Each number is 500 + 40 x the weight over its row's rms, rounded and kept within 0 to 999. Layers, rows and columns count from 0. Numbers have three digits each. The size before them is the row's rms in percent of the matrix's.

# layer 3 MLP down (transposed), 1024x384, rms 0.26, rows 60-108, columns 0-95
101:478553457475481515469486493512546495536492518484530529562471501532515490500552517480489509480448525526513500468523485528465480489505514451534498427522496495455521415454467448451504548465539476575465517576441498550455545514476474438576494451536458413557462438532523469513500434529493519556
095:437554484438528547488553512574543484433531565507530439519571490415477499473533514555418488475529494480549504522503463524476548490503455451512541497489518510505553514513506546486496543515482501477553509522475477516511538474506498482517489454749500493508498539473462551457486538538494582489
101:489515526494471524480525510515469563475480474443537536541463496497502550483526441485506446553472486454491460539491476464506516508427536506572477515552483490477510535566486475510489583458505517532453542493518531491492497534415478460578519503868484555508574529452507483516475484506555498516
096:502502467472510513443492489572467473544470422480448461579499508532510525472486517497450480462527474452526466499541539397580518488461505461507457472507470473525520514519520448559528473503523520488498573485459538467478463549507433536499517494702507509459527459481500511585505514486460456502
105:532493435494468520463470425531423517459423480515533550541492437463472480582529528538505500496485561512547494532482447486533503492494475535477445476567542529491455488511488514519491474493532499477553463510508485417470503549451520441476527480243587495472486449512495522430506530487499515504
096:536466458445540571521503461465499481502533482505450462473476510495523488474456486448438466405504419557506451475433525494575478497547484510472483488568544536490519477530529520407499511521476493535556485542448461552458556536525517456478524414644532494506449465497526461441541542491524513476
102:483462496486491421470580483521508524485504497528494514498608463529530466536450491427475492545548504529493484434506506537484469481515427476592481461473488508482442491512541508522500458445441529448493475439464510470492507503462488457509512493788523457506518548577487482496587486545501423484
105:435457538516523492527518504495469517463481422439508530466494490560495429542524500485519533456531506398532546493469524610484552439490511513492508490537592489485501531450523529474528482435482518492482429413537455511448518498531472506492552525783496494405478529433561506542516487452467457541
099:480594468484566468534500493532466554463490541563494451529471486505490494496518509490464523450483604460496459514447495497459511470469538463442491459510538509505449470533520545477518488553497494580563563522503407580492476536526542496503491533540473493506482431412478506524564522501588529449
098:496485476492511507501529521481529514475531503481507489507360474485468491480451525508556501594526521475498496473518538494476536562445516468500506495425523471541508475475496516517509529449467523547440545502374488476480428496514459530512490514281493510544511384555444481484590521444499479481
101:501564464477480537438465585460528412481531488520501477530517475509505481540508410534482494480497556532547525556476512540496501547479376466474543484475571489587456528493472504555481517514495528477473478543417462502486545497524436524476484478517495514436483514533483546593524530510499534467
097:491603459514457529483490489529440537546514514489484529518475516501602546508529560542513571486498499452511456574595556518448406485514474556517491361483484455502501512515478452513545505518427443518428493543509495465462479418454545479477537471585522536436570463469462419563476522555471513474
090:551475474513517463519518509432543471440434484552461571497486463476507539521494534485467451473508522593445507459525469495445443521540561485532509489488454516551566508541512475517521529413454488522469473482535486462496506516460541468500474565065499515572468496548450466449563452490482489492
107:487528511469519497537514536528468548507507467462529478526549530536488499504531490485496490473474560544438497519455560536497579491506537443491506534488510489487512534437504493495524530501534532512526522493482459547564461467497407527429501543394498471478512517421521513529476488439492488545
100:446526605496484483458489528525443505479474445428495493569552539514481593510492488470509482449530510452461536517476516460494533470482486520549484495552567527514551451522465519537540527467477454556524541512520459538503511585521493501493496497749461489473478540523515519406540488487526519542
104:455446464497499446507489502498463528540484442503532495453542438578475512465525502487548443464520483583412566500552474512457552442470472531581472524526521485449524517540505589478477484447514469417514527508496507489516499569498532500492473505482399445529455487474521523507453457458474424474
100:459440452494494504475445549538501503508428487500516547523492430462484500491509517532529576472518508483489495505500412502495550529542483497527467489528495493520539479485485487482498508446479473460393460500497511483525518505462545479482480449509490507503537540530468472531542567477500511501
103:532483523490487476577492463513474530484490496510508464514496469438472495531568458481545450457525499547577545526515554478533513460462506538504513510566481470514543493446491529471406493485448570425480504465504430467456521496518520500566584447390584542487490543549574475480484461477447556431
103:447505473516507474547533515476475527519427472505479463487571494490450485488479419460513471514429486531460525413492458482585455544491535423508485508469579522481492527491470495492460544461528531515486411450464520552516522528491483442494493452414488494548583542472529499558523472446554540522
099:526518520458483511454518465541471525498501514488483500459544491484574513452571508449540630567482511512501546518489463535454441482484534516504532503559413489500497460555464470519522423450522516490574453498512497511486567483499539513518454521424531489534533447459530435570537507473457557560
109:498488499457469416493480543499552492474495527555447484458561458471507533465548449577447552449464493442438509506517577484475587398523513482457548473468481514487552530511450533504535572530435538454515541502612492508525525590517514489506465450405550440544534425473516507508564548493540501411
099:460431511572467471476515541427468462450458467559475499527450469529491460484477537494476509502494486489524493443495493460530549520469550488589544460503498518554567509465591486520507516521504445466506495547514486489525565483529472498628440568305554526486471526503555475459507522424463484533
099:531489495473534458501499524478535479470530503518479542434425500502552486458460540534475478430414474417422412502441481513546484511592510506499561479492542526577443510464495444465522515508536503538418446548508441512426445522434476506497453446566437499472483584494555494545461503526487453414
101:509448488512396510469505491457482435522559531566501507467502513513550543532508466471486497516451477495505518501439554564496501478512518427461527501520545495502464571528512488525516528476534476472492478448585495523461536478454419512471480439763492517461531532494488503465491556495518491490
104:487444538506425529531480499506479500469496468440546558540446530484474457451551504426519513506473493481543481509561509547473490484541493568552433424515511482444583513467464503497520533424529510489470431491577523500505479540521513479462516541742550446506473496564493546506484457488450524582
101:519439475536503570493509588492531538578454518500461464425573445494500509543504454538501502492513481533484463550461452515456461476462545488476540449537480508507479540545531458522494535502459491501457545511497519504569500512478507471512497433903449547432484547520533448507538546502470476500
094:414525559508499540440459473533491527490595478410567494486537496464466500515490498492492543547491560425586527564476495550518478504469460529420481495515513456510497521512480517521451509541491550522478523578530501443535471506523509455516516478855510486515498454502474468532475530586523528555
094:476474486475525535519521527588514614429493541475529452630473537527597510504569465485510516574475436452521461544503522485554517437519512543495483473444525464521508464530556529493468517466526485522486527530516431495495464434471445499522507513714466495517511529475465538485528513438538504555
101:411493510515433466438480522535457545505494535592485576516408446524616534509473496473565560578474498538491509540514520440516521515459565514562433481461561554508527563490525495531538508416527489519455524431543459504502506529444548555541446581613514475474486490495505494566483515488477533442
101:425506462493555483532429411449595519458441514559512579484592482453424459486543483546498556504520518552472448508499500526475473558517508617538524506502479520520506528440500503504477407508529540525545471497496549519490547569559546552495499561415474453451477414454514459526495454488502521461
094:559488509557511525516509472477520506512515500521507471465507463488479464626465440518473485431553468566426494490488556471527466493553541509534511524499508515492547470487542540573523481540508527501582517487482520496521506484465459507502513495197540463482436488468513495472629520505395470518
090:485583500504508500444551509539458493505413509477541529501531508547531562479540509465487468553470518554368518488522502479572508551459459513485502485539441517458537501496520523527510500529517501487503558484531507518478529563433564505486504446840498502457542494459485485478444526493606486511
097:535455598567549419547523456508542569467468549498458489485491496481486569517558562447558490492461498512533522537469456456507552481518530543509561476559537520518521545519536527499459518465435534507577544509562441555425507500454494486591516534662510471537500516439475424465511452449557532495
097:533526497495491548508443483454485495536484492512489508522564464498532499546481457505408514520467492536509429532467504527469472485513513516488476455497477553515531496550514392466526470439472459446497531531534545513510486508464481508500462495941586502511505492541500488530489440490493503516
097:556509412509439489526507509469479496505551562520475444473487503523465457506462469569539447496516543444492518565525488509487526481523494545454573536489497523467550466492472534544441461552452598516477479485476472478591518544432465515426475473697560498439476480531512509474472493519498503523
099:449434460433470465450517499451555519508549578479495505495528524387536487445484500438477623468489530537378501446523530584491501471522552501510491467462481513483557588502451474501482472448601476499443549521574460553494462490482480442494484466665504512459486498497494432507510511550467465481
099:523529468571461531508437563539471483445481534423460497558517533454438551547488561482492508447478517436518491499483445480468470479504453524509471478527502458502512576470511575502500488461501496517518496407500471469446463510433518581590522503589448493432493496522521530476485515431511518472
102:456496528460572476485562532505493487519468499522526501529487471555458515471510509487522478541551497512463490511551477495549475542493431524506476499608497509502492463395464478504544482498468464457618477584485513516472484524506504458554521479216466507502435486447565529443520511516479585500
110:456465511536504576508484459601462465502487511507519477453526454572525503452524494498538591474448526525485531489481530581534462466449509435550601509561475469502489507461522500413517473535478469481505383534517515602528478472473529521484545478555538540431496495503534465475554538491489507523
102:513492532520513565546551387551410511528522508489487468546502548502500483531558556474481477526465508489527474432522459488518543493467479476523481477499512472555521438483594486504519535511517518558483440499443537533524523541482520487502492517641515545500512582528436476491496570502468431491
102:462496423527525482535467504535412479464493586506399488448560493519514540569463453476448524494519498450582534474496556501544543516503548519502502500483465506468534507489513506562477554437470515457528453490505521497532463526515484505490506473785472468533491551528496497523506515437524519446
099:509505487542607548513480529513474505498462497581493528527491490467451463471479542517525465513511464489484562481518520487408476532518522534527495509570570457468475524472479550564468520522492594493467484511481494557546486495482511550472520531456523502492511429559536479518485531544624486476
102:486468480476463409467463505455479410433511522465488496566556534488436564534439473508465546466463583470505541486561461498485447524494518547455486498524473528525528482489496422433551483443472492594552482528517538508472537488453532466486454545378483454396485537528543526510428491433432490512
105:431509495494506492542474478506516519488481507541478506476484485465524493487456475524549506497486496472537505502501451466501518546488472549477551506487483518518562519495502554432540523501506478488477476499472428503456508510567554524427555563000517538476472528455517552498542522526532536428
104:497504525458423487512511529450574475407471490503445526522434489544474523556481507477444474519481529443466517512559549532547519450501515556418555510538508523555486474504565591505463569470496540505460522478478438559499493563479514443491598434403481551518491495556580510497561510530538483473
104:501580506483442549521472570430463455577504552575505508499471561523571486542541533469579513480545486546448500476498570451518472450430482452519535479489505505480471544509481449460468517507536435461567494534527518493535492510520432481516486498726411543525495573500515450495470502457483548512
107:443444588541461432461558505485513481452537488586441488505454485492512514531497499561473419530428443478487481468444566477454502453507507501488597567556537556536450424484458478450496457575551564479515515453490491428509523520542501503542467483520566530552491569560471497515483533463494435539
102:495509535482518499496551515589469474561439601489513492464521534436482523501460493457581531526458580512402459581437491499555496502500539502496505505472490469534471489542487527534485447511491516577474476475467474603477546516422491528469486436549614475497456497480449500575501577500528404511
097:488499448535527459441554488475526513533524521506485539429566464517468498499451406510515464490475505521481531465523485533528534481521461478533437509463476491486503468522489496498518478539522453522530497499479475466525524527505461550367509551896481557489523489466418475498514556489483535410
# layer 3 MLP gate, 1024x384, rms 0.288, rows 61-108, columns 0-95
106:537477484554494457493435515448562517537500568561517516559495502456529497452562566489526526530572521481536523500460479487472529459526488492450485519460442486441452483506557495515495526496515510539476560423534538514441509512559431488490536544489479586556452442491559516551502506440448460513
105:521526546494485474501521475480518492529493499455496561440379458500550550508512487492491419493491527587524507536513518516482503511521545514470484495503510560456536541454471465503551533450459575556525527471432499519497464447442432544480465540501453558477518516511493556489478491499487511432
094:497452507542412501533467490500483420510478514536479503512496529433447495554533495538513412548510465463493565460472516489496463521532450531478469497501519481461378500554451466514449514554509539452511517554489492534505512472526481605487474426478521515545523511461574502538427542414502458506
104:489481458472500533484546417557436486507537530528501427480483477458546512489536456501519530505537524490505495529488504544496515451481548543571501574398457491448391525514563473477466469541440573522514485446520467536536477549469548524527421441459439469439467494498408486525482456479494452447
093:471502506527556505413473552453508534421533511525514477545475534488537509496442454444445526410504434534430453498440553468458568545490521495502490434527512529552491553519507507493504531546486588532469515534554544515495480439478544514526589522478519509554494536525485475478551492565460535435
100:414500467412466572451466503500489469549499499478579521523486449539462514456495501593446506578483511553493496409457509532524511511506521500515481489499461527471419575533433475523487584492509532536549521525548444425479494505435484569575547495515478557516502556510475483482518584472447517469
113:504513480594507474449480555471530514485509467572554475578467540508499480489539502543479496510481510517556444493517475532450565519492561534482550474495491493536516434508532486465504517579502487530555571548527468572434477523512460553470521500507496550529631480465457518515421524495445513467
098:535468531535479497539550400469518545474442483460525471545451433514407510448472446492535541495537491523482508524512534499490500579473503478551482513463437460495542526481529535596546449473540499551569523510549544511448515515475490499568483521490476419471531444487574500414432490419529507547
102:615543478492564603474503546500490563505494511485470491502487534568468493547557518521487458448554485548542507448506464458516485527629534535523523569424515466450571475432545492533520408443495511435463471508554489503492485452525467537520475544491473496549508567584586496462454519523551525530
101:489512466526535473496526528517480536551460485465490511495545512451544452447488547410480518473463518408561461444511490481429528538514489531503544544493464518456465473456530481477480501482529447518564494475506492510501482573491508519501485554495516570420491481514500486455526479530575485517
096:530422481414520541514521496481478410528498527475537547525453538468509489503461499528536437506551479541510436479513442485549477428499490564534451447510483526508478468542472436416567469529550460495518453607535479590510437579541446617646547451520469499491493523498495461483516541445507446511
100:496497495464491537485490493522522534613543475447524525543459479511453464489505460434466549420495438496469539448512504521530525483448502430434534509532528472462473522534524484491505526489473466534406509481523479482529423526486456470515579593490503490373492499551475484482496509539451461523
105:599489530561557532402492485539514458477494581493521510519441474508528503538525521516527549484451490445491465430513458495525417575434483525441499523466483577477528506533441483534482510496532466542470497500495554447468465468492559514524459547465543534546468492584430455495525521547514509440
097:528483580489481516486560503540532528505526497535480530536462503486538516504546502503522534457492473487559570524555460486506469511491608508502512513500466537498436437527493515545584478460522488599524471456577528496565504495489549421510486529533439412492464461484609500442501380539471426468
101:471582482484453506493505569543544479416624519504452460530503542502578510504527528465531556445576525516474544426499519489472423516527579521520443425513450519505539561518488463484494517523507453566514494438536500547475509523412468537494412382498486455569492463531420510490557472529527505516
096:503537420583478537540474538527592467501492512428477476578521565554500554602491503496474429498614473454462472420550468528489435414491469556550410449520493538545476456452560477508452576577466515470538423494487516533525548595482475502451449480495456531510468507551505477515465441512430516590
097:512533532465490481518486500558465497491562475526474494530491539443437547505600459479470471482537430539508484400541568469539537510483446479531477490518514466524496456470493517436451497458432532491498545492558502377486453578480522475493533496510513580498490449556582497455546454497447566431
098:482512520534508442524578575444504436499533497529562516466506455514542503425459513492479528493472545564507523465451494528490481516499551497517506521518453521524449508511455489511555576505577517465515503509453477456518498506469523566405535543520493508506481577527461523537462456459532464542
097:408540430462544526512504513554596496551509523502499563568440466468473493525467505484562475488484488529548450439574598500543558628522547451510538540526550528493504495472490543509532553553489519523546485463475529485440534521459538545439525547531432480532482572517503498578482551436526458514
099:464478512535581416533590426444485489479510492546465535443556455497456515498596439525505528472528437498478539552482521512453522487514456513509568521476534455578469513582511507508507566470462530528483490534558504489469464551553544479539492544512559506493549511541524618509530505534520505467
098:483474437546490504450497566553470518466534513525595477470544563488529518494506478454472524447495506526578544424515522511507481450499508429511450444476434511523521430497543515497448491506498432471419606487493418439452550585521474517453520511478464560556457532496495536543501543508519464535
100:498503488482436483516478473502511470429507530489461493578461534467507530562465467562540442541459430473535545518505472521447523558495514503522461540491416422545516470508513430513414484447485494456491532500484510489485436495519601543457510527491550489521493485500548525505492535467492476511
097:548445448553437491561530488453479509461511486550549469533491516492456538504457495450460503495450457498487583532407531527521454457540484523488546489496520525514459562524470501528516508481457529472453438432527432493364502489500475496455514461531530508493502496459496516477496506477565435608
100:508505539549462492495500480485520497473569472444529569390530534565476441496504471530458483446517561567525506547386520502586510485529521502440527554524462611490496540549476488569499528534505538524470429496469527529496556544463419446535467471498484528519522493527449463472528482487523508399
104:506490536481523511565425468494501453481494490498471546494563502546513409463540475456433504504558564424559511517459495518440522393457549530484480480466464427470508512465468471482468543423548430519493504451516485522530534459545503527494455459512489574507469554542419571493464497479504504399
097:470540592480534473416527440598485491493484473466577570504588483472487534436484437507452546573490540483536503551459632544552483495501470567480488454507478525503484465513500506521458459555468524523451492518503551436547499542490520477502502461490489485461493404582482492567537491516499613558
095:524532435433487499622481513534552522501556464574504481521430539457548549464529410531555529494572477470539517540526531488505467415467547442503465475513531491541512443565537526528517535526557505572554534508518489490477545477460502454571424500506517587527442514567440480471563562517518486547
107:499476512461523527472548489478505499538504520503535517491438554446586420471489474471521442497582528417518491525470446574544557453439480527444564490546439515459485507507575516533440532479537478488533411434479444532407524484611519492504548522530503465464596428471457445468487485533492498618
093:543552512531551498568517496484549469485497510463521478435517516569463491497513544530471485526470510507490477494571563554471509452447479542469548497539473550505489497476493534467475526487439410504429545453527538539471594458508459462482444509489489523534460484458497452429505418466477404505
093:458547517542499474521494529451496525482517483577521554486525532519502513464537489501463501524533565481555529500476528504508573517545524491573508505483545515515381465475495503472506486462515419515486421499559452495488468449464497415532445505496556441521521461522473483510417483494535521439
102:505444535504487487477497487485505496548479457500490516478477494532539523511535471466472469493416478470522546545488469469576538527503488449425516474454510531568500500524430518546502440438504447448468465556586524521471480555524482475499539447516487414449451490501527437590498481449491513477
092:475476532560472478489525499443566582523520582492499469512479428560467545461505521467553500418434493507530572524516491520471543520590531453529478535504520486439448486466439467461527495484470445476566518505539529447491551486450566492528505457523478441493452491564506491497486495431472526462
102:496495469533452492527517415515491502530469509491541488475549499505516441575451500490458532510493556555537520500462513494495521498553512404485504508502497510450494479489512429511488467467595510484503510467464563448458492498571460575526439521500546491435561436495519441563524452448499483431
097:578462496542469506549452460492488509500497521557563499479494480445482524462508477521515502511466538457509510536464498514543546506527489521485506508474566568500440500577481538498433528508508510482506482491539447401508454550464494535556483481512536399478505463507565458487452497519528436542
100:478589443486509487521531496448462484486441501516488536582612550441532453465511530422447557444500514503394477458555494566545570523511533563557475492471533481464467546530532497466478512494481516497468481527533474560486493531512468404532465472499507468484525548488508520544450474560500393528
098:455527484506566471554547481492561520416447490456483505484491514534468608512453487517488480512478555528447478508530509521436448473485523532502469513455474542541554542483537492504446530535513543499444426510473463508510505448536468451541432508494534575548536487510521485580498554521578453525
102:513515513548486473503562498474438549528521475541440609456492554443474455496453487536494491457498508532521485542493430518448454493516497526560531517482498506516501454588470449531534512420456448451478530494528495495521541497395481512488543568493502478528499462516554492511506567523513530504
100:578535505467508435524531473557420526519505494437482481566455528486489487455511518530474478466555573489543465523497514486469524504507493530484514537479527518472525510516478468511520550520509497460509449463540540463533592525546524476478498451500484462498484521536486517442515511513465513547
100:504502562540523493498443500537447522538435488504578556488495532471475495547525540541496406476459482492484492436492546479527602453477483565370441463529557522470582459538500583484467513527524511480497435510490502535462581486496517486454447508498525484541539458493548475497575454463536513485
098:523520543465524582463540406481506555536408521484452482507512494562499460470474476521503601494462484584454475499466512497542539473479458504515478416492511474487474501495419491519460439451508561483481514547475503503487435515506493540522448538489523417442440488497605501585460482531467473468
094:525566497563481504549516500529476538453484444587510595503418487474492494463552460538518534501481553525506435388507428435479542572569586522463538516495416478471482538484494469559564534504420513490525419562545452511564443442457498521463398429480523529509511481543471497495472470519466506442
102:616498538527549527461520503548516511590506501513560499484466453511431502520498493475477485528478506606508464563491445457494501457521499539443467555535568523519536499497462518552502405525454474477468489438463410542498513521597506488446487474492465482483499529484524551541574508581508485506
114:491536511581479548488535524510557394512505455493465551480559491456503494445546433496484464533501494535522505514377497506494507510535475450498532548536459548512563508531496541472455562453562494559531464501553491538491607500414561502500513484468443460473433447611486492526432501535542587457
105:497577536424453400464450417478563465559450527560513489482458554459434514443513591497502475533536504463524491481490516511546437429534501560501512505475404535600561560524531542525465512517525505587478515511544470515472552470455468511449557498509512442491504511497447439524490468501459464409
100:441522502470442534521518571528548512499477506514458514436445490511469466474509478404553482536521531530510486488498580488548505497455445527492551454588546516503486520453451504471469469522551527507587440481537538461510509411516524570518479471506543533478470445504498490472401485479560529502
105:430477519494421494540566485517529535523458504523542508523488421522446454492542460546444579536495515507488581442438476495529516524563503531501514530445497492450558445419490522416489498593513477422542511465461526438491510553495524489578516476508463516487475442462466551504544525482553511511
097:537567517451449442475527569432501527454446512491519488525454475487409543458496521484566536475494436586470515473430447489560544485508507460524469516475478494498485453553483640555524492508543533501615505434507497507449496525510474476482562476492523473481451499480499492543487512464459442507
100:446523491537487480509588486473504496535488537529447439389511474477531486530513447478431460571568466436524456460504489533529555473526483530480495501501567460501468521429527496528505494595493455546510522474552594500459499529481554499525548486485477517506538480481534546425470540522464491487
# layer 3 MLP up, 1024x384, rms 0.283, rows 61-108, columns 0-95
103:489491465509534466461486474522564531452503499573496465554505443484524524509597489469515504530488457498554497469475460554534508521588490522587529466508504471506543521437586468558428502407454522450567460462553473531516582517481494516588551470465499515526458501473500566489514543529445509487
105:530397518458480528547565535521487500525526510490554491492485475524458521475526508450506541440471555527462459564456524434471533496396470465504456487484519481527564543452483482511454518582452516515485555485475518504503429451482479495481509551497527575473487521484460564421446433474506470538
093:433514578428468484509504457592548372500500539425483566472481503511543528489413470513544511492423495479523449472446588502506508520461516454488439477530568498532466489509494481503448494483485490480573449492481545500458506450524555487500545489535472458518507440468511486542476492484516507501
104:497462577534495424485528580474568483537543499429568499504504505561502495465528448473499476501536467459544501552456529426492531498528484504476520479533518436495467529469484514524578501507426431482445460502530476553439469465564448496427471407518485490515482406505480526513426513478547449508
095:484477535575565558506475500425476515515548492510546524536471484441550530512557470528430490521588541484482503545480534472561456489510448526482509481586531540478537542505496524516554478560439507538484429480496537434520500480481498558535509471521578553478551498523529479386534539564541543483
106:536458524406471465517528459505464534517474513503483519489454452526442486514473518544506496369473553444497540561483567529545458577459560462505481490491567502450503487463467429476419539536469563483500470497453523548411526501467523440584477562480393492459466477504535521497462565463545529474
105:576486446478484483466528519492520493458492460553501454518469514577493550502496464475549447532518482508562474516501461501486508522436515567452504552419434546495496505524458540576483502498535545533563499590506508497494517540539523524531546499468500491535524524520487567493452468595561549515
102:521529503460509468479532467517501602499520509528533491513492524519478575505562439521529508432601470456478481497506474479470489508494502513447496446510481481486433477560552481499445402492514527563537434561530434536556470501578574493544439557501531497505503529477491491474578480549539526494
097:504538527457470437465499429465535465424442443473503402533492532577483468525420424377491413495483462491508499459540478493502548451469528476539425403455471425431412455458535565535487472496498462534477564499477509417513570517532531484482485443501533459468455485512483485476521516534529452525
100:572558524470547441469487469523562531419472482510566497478536513558467520464460529489499534585566482516507482490532525394609506521549537554470483490473420522511569459500546493427516440531431519568452487462537578446461504498458478496536508448492548492493456482477475452446500452475477488521
097:437514529517475483499603475502547541458589540477488496456524559532496454429431474472430463551465480420523452405550548500443457543534570653551473555533521525490534477551531529536559553426474498503531484514455426502485531549528488553476486561478507500521561524511480504547440392515465498519
104:579537502480516580450504504517517493430502524455409469477520489520460570530516486541478541534507551500534508534534499518550499546535465488595565502524498509429547508413414470576529464477530508502505503514510602526492564487498526586443488512524481500555493477456526568497453491535500518503
101:415510525530569532543500458522508493550574512400483512548568468529547475459448488491442512454497459493554517495471443543503488458544508475553507557539498509556561513512567433502506490466531478523536563518457481444478512529507513466575445507534416417534563478450524543497484595529535517470
101:475454569457391470482554514494399495530479504513518450447518543478457520540422424528547590442540532519512448490489504525526529506433464536461566494432468518474492501519418422516532509467507455541497545489551485550548453594518543528485518431463395523459489500524479478455464469520473521477
100:556535538484534497482506523439560467481620500530519525519478569501465502535482485474495443487463530500584493545541532618516467501497484566473516527565519538514518491487477475496543465559502567503485428523481503503484500497506475506458521509485527522566551458541465493535561464489562511535
095:456530399583491458500526517482550531527500509497518417513514511424537522441477496531497469507487433529497490519590539503482466464460488534508477466517454492543498493392500542497500552550498544524552514503484548448494407520536494458533542503497464451525461477455435514463520494536485558551
099:537563539505520488517532531515463488430451498499532553552481415463481493503496409521532528487531433449473471428552533522529513521522489496485476492604468588438456555593488490508579527494504521491551495424553517484540458507514526487530581481507493522505514471500489469631512581495483505496
100:492508502483489500446505548548421518528481508426479497474554539509464534477455540489464419476447550552429527499509530460475489511589494385548463551516534484492546493527580545399510463574534538536574443487594497486433596468445509508561472538472490520523526472518442454493485499426479518447
105:521553478512509515522501483473447478429505570516460469537463510539497536492531572435492449506533539456520506544547526509512458413500452510538475564550443526566505498519551491495467478520488516455507409469435370558510500490430450545459515427479532515478413558418530423422528532499536510516
107:502450528530540509455515485491480465484473464546536551555439508520506488559518529468540455528519520526598462475488467541550560556516484497548470535511504489506474530449552453485535491531512559518622522520516513455496493489437466467513527510523443550555504503505572541444465451519475546589
100:477490465461490476507487476520475470508482524466442468526553491553528475530538409468517462566540460499571486467498467447507467470577491522476516538487603520508412467454517545465528473560496469508497509529471505459513467469464503450546498456507514506604499500578442501510547483541422547476
094:532511579502443486453415509449484514553451417522501494522496467459550479493531436513493486607560521529474533463426478506548536500539552488430517465546483544533532472506588495437468511545492493476499449542486510566519495507420415375485548535502483438572518487526470542528468422498553473453
095:575414581542538510522499479410501503470476421514506556500503477479498526561494433516546453477419372517486583566453486522480557457554422466553490543464446495501441472513481472539536478544505463548435523352506498455448481448484457534493496512479514525553449500441500465484480543414487495548
106:489537446456581524553483506485542540430574479550550456559536515539568506518532528502509493552504472515545519389549448565567468483581486425395506561461511516553505487491518467497519530458410510489482472570500533420573525508469467479516530470487475509420533443507502395450503463477483517530
106:477491459557471516531546453526505435511522493477517508548540594561529444488476484463472562432494565531498518512465514445476499442524457584518509534487535572514572495462450556572510526556467466441502555512505483502436512480450491508483548510498598463504546523469507581453496444451496504496
096:455485584524509467468553473523473520512479491502493524488535457498572502451428499494453554477546463489527514500432615526529491539516545503469513444468520481517512530525542483535439475493518484464432489549451530474467458552509411463514544439518412523432521473603515546538571515508491525501
096:461480454569510479542465537543520459490506450480491495512471483554472451414535472517516522508546518534506561516486500528457513543494486481528512551495519473563512486520499522424546504466497468431510443459497528518560490555450620402533471556509499496529433461556526583596525496520584505503
099:457526514446529469513497491484555565491477453576491494531437536488508521460500480472508446498588544500513478510501478511467390507547442486569552589484500463535473444507460516518426511504502487490549481401506504471507472515486418508419441515511539470537479455551453489532500443462514496525
103:461456448476511528472552530496520519527506484515443470529529485478560494529502450523537468473632505505474486545475501493465514522482511547571462489528515496419513501476518554467479469497606476476487484582591525531450504575533493496463500580520481476518524451534474418540437531487465512541
092:497478540465531584481463417538546459612471480442537541416515512455573444479463514482526522474471522516545501489504504470464486523499537533451496459559450490528589488565420552551508557520455535514490456452544528499575518542439493514505494538495497491533573499508510554448507468490421478482
100:456512538466411487512451543479506511495473529482473519481440534503466509551510517462426459496518498545502484492522497469510434529529481509469487537447490441492500440488490551506509465505472508519564487561523547492482531550550502502497484477482460480488411450543482492504479497492498427449
097:462498559490462424564564519434587502452458471541455479498532535545560472514453504508514467498521492471497541516476466553448478550569498502453541494508520456424524492508469495473443511498440458491607525470598544470462473474491560480505475533490542457582507476410477401561520477510508569460
108:418501458442424508505552466429446442460486507470515508531527497552528461473563495480519480532517502523556496642429461432465565475549532417493459580427507474413527505502537440439450451463539453491523531506520545513492518555542493510502435465452530483445494460538486481546505513462464513498
102:490548451548431509567495444501511491532496536474515493499507534591449547492474542493488510549523503467487478561521507423493519471503503497571558441480494542479566557465485549473457441451526446465450572519543555458558550523498533483466564469488482478535510549497505488540470465522485538531
094:498473471529466562497463540353524534468551525521502476488547486435499451469494528484498594485476512547517484506477552592493555492569468495470475521494505488466471513447412530533484462471545492592529494572561551495526518466479498456435453490483523495543558525501483449511509558488528436538
101:486504529528507467463472429529489453553498499522505477502531465492512556377409542495552456515467460492457461494428460505481463539530495530504438526502504515431568471528480387559622463554595521505523484435502488532503516546512510466525469535526519477503499533512532520545518464490456482526
105:456488507434481495474491531579521479443567612418428483480504505481474521421599498502446534544553489447548454477560470498440521552477488470505493516476505519525471556532518521475547566542576564494465464495439572450545534558582493467469516568513472523500495534551482452578509522425473528461
110:516494510560457524507480571410500530524541553517434515447489524455462529500535469424548475479549492476491472514461448492589520520541462464557448454453516506470517543457543511551476467514553510530522503514525475508509576583602503529454565460492455566502454455518522517567442439551482445509
098:518449512493518555541533514567426507568458522495501511549465513479534500548572447511534406539553488450510489540496510461507498493472452542468537512464501490469554458516620572486493513520511508463444473616492554513499561420495520475480434513530560487568493483479482476529526480495464537538
098:507478452478479564539492477465467539525514506476454450531531612424515460518494489467542429487483529465514547513443533478590564443509436432514432488449544552537526441530506501478420506573508516498540517608475568528431483534569486460473470512496496424513463447503499511510555529509553496519
095:369420538509441460485447473506503515506551376518499505488478431574425511510523516502516506492543441541486469496521576423517449483441470551538516526476453497473477531556490526505540449550523503567511481528593500474456485518466496526516478372494517478484502457463546494526494525516542466552
101:561483465484567503541441503515527508471515465557492502471548492453518545400470514454547542457515470517503461511507507479437455518521452492472535517536453544561528501526454538418501537448539476550550559468550467414538446505490492449543560440476546483555490496518433567400493509534374496488
117:588497469473498407501445517610466510506541534486570493540475480531515544568462498514503485465505503521491540450524520584472504481566480516449508382463544454539467550556483418463548485491464501555509482522473568511553529519544470435517498534541467506481500448533470544536524529421462446540
102:465542455470489454490565521413479474506506498539523490529528489515499453463495514493423462432522434468515479543519486530522433544432546534526530549555474460497510562470459431484471423431472521493486534448533511502539478415471443472501524520471507470437483515518475387505497503447522483432
101:519468467528521519508510553541570414455467491451501447576555474554470492414489504550562514465500501529472499550480432510568546521457522526394490456533411504571499505504446484400443580445459493485491556505545430469512533475533513443464540471483565505494475497447481559529430507568470465514
110:526472580541542456450511532517507513574518412508444542517485572538449470508503517553472546578495536459460518522448541468513550481450468554466534562487512469517484514557463494554441534533544550503465622484461435483499517525484464490531519491541530502500484472489490491465535524524532451492
098:481526613527537499459477478551483517495467531551477553511466525463516486531521543430505503483580450515410448457538455509563560489507426526546529437463443524541513441517521494438533519556470512470492532506484490511471541517525474476510490444476523521521493403500482536563545441500509437577
097:488503467492484427536538478512548537576430512458468468432464554521489479531478488534488463546482504455552450487542499512522523490590499445508510522448504592530482476455511537516505489517432454477584452485518497464514532474503615549531573489500471482461502391489436560446533534505502500407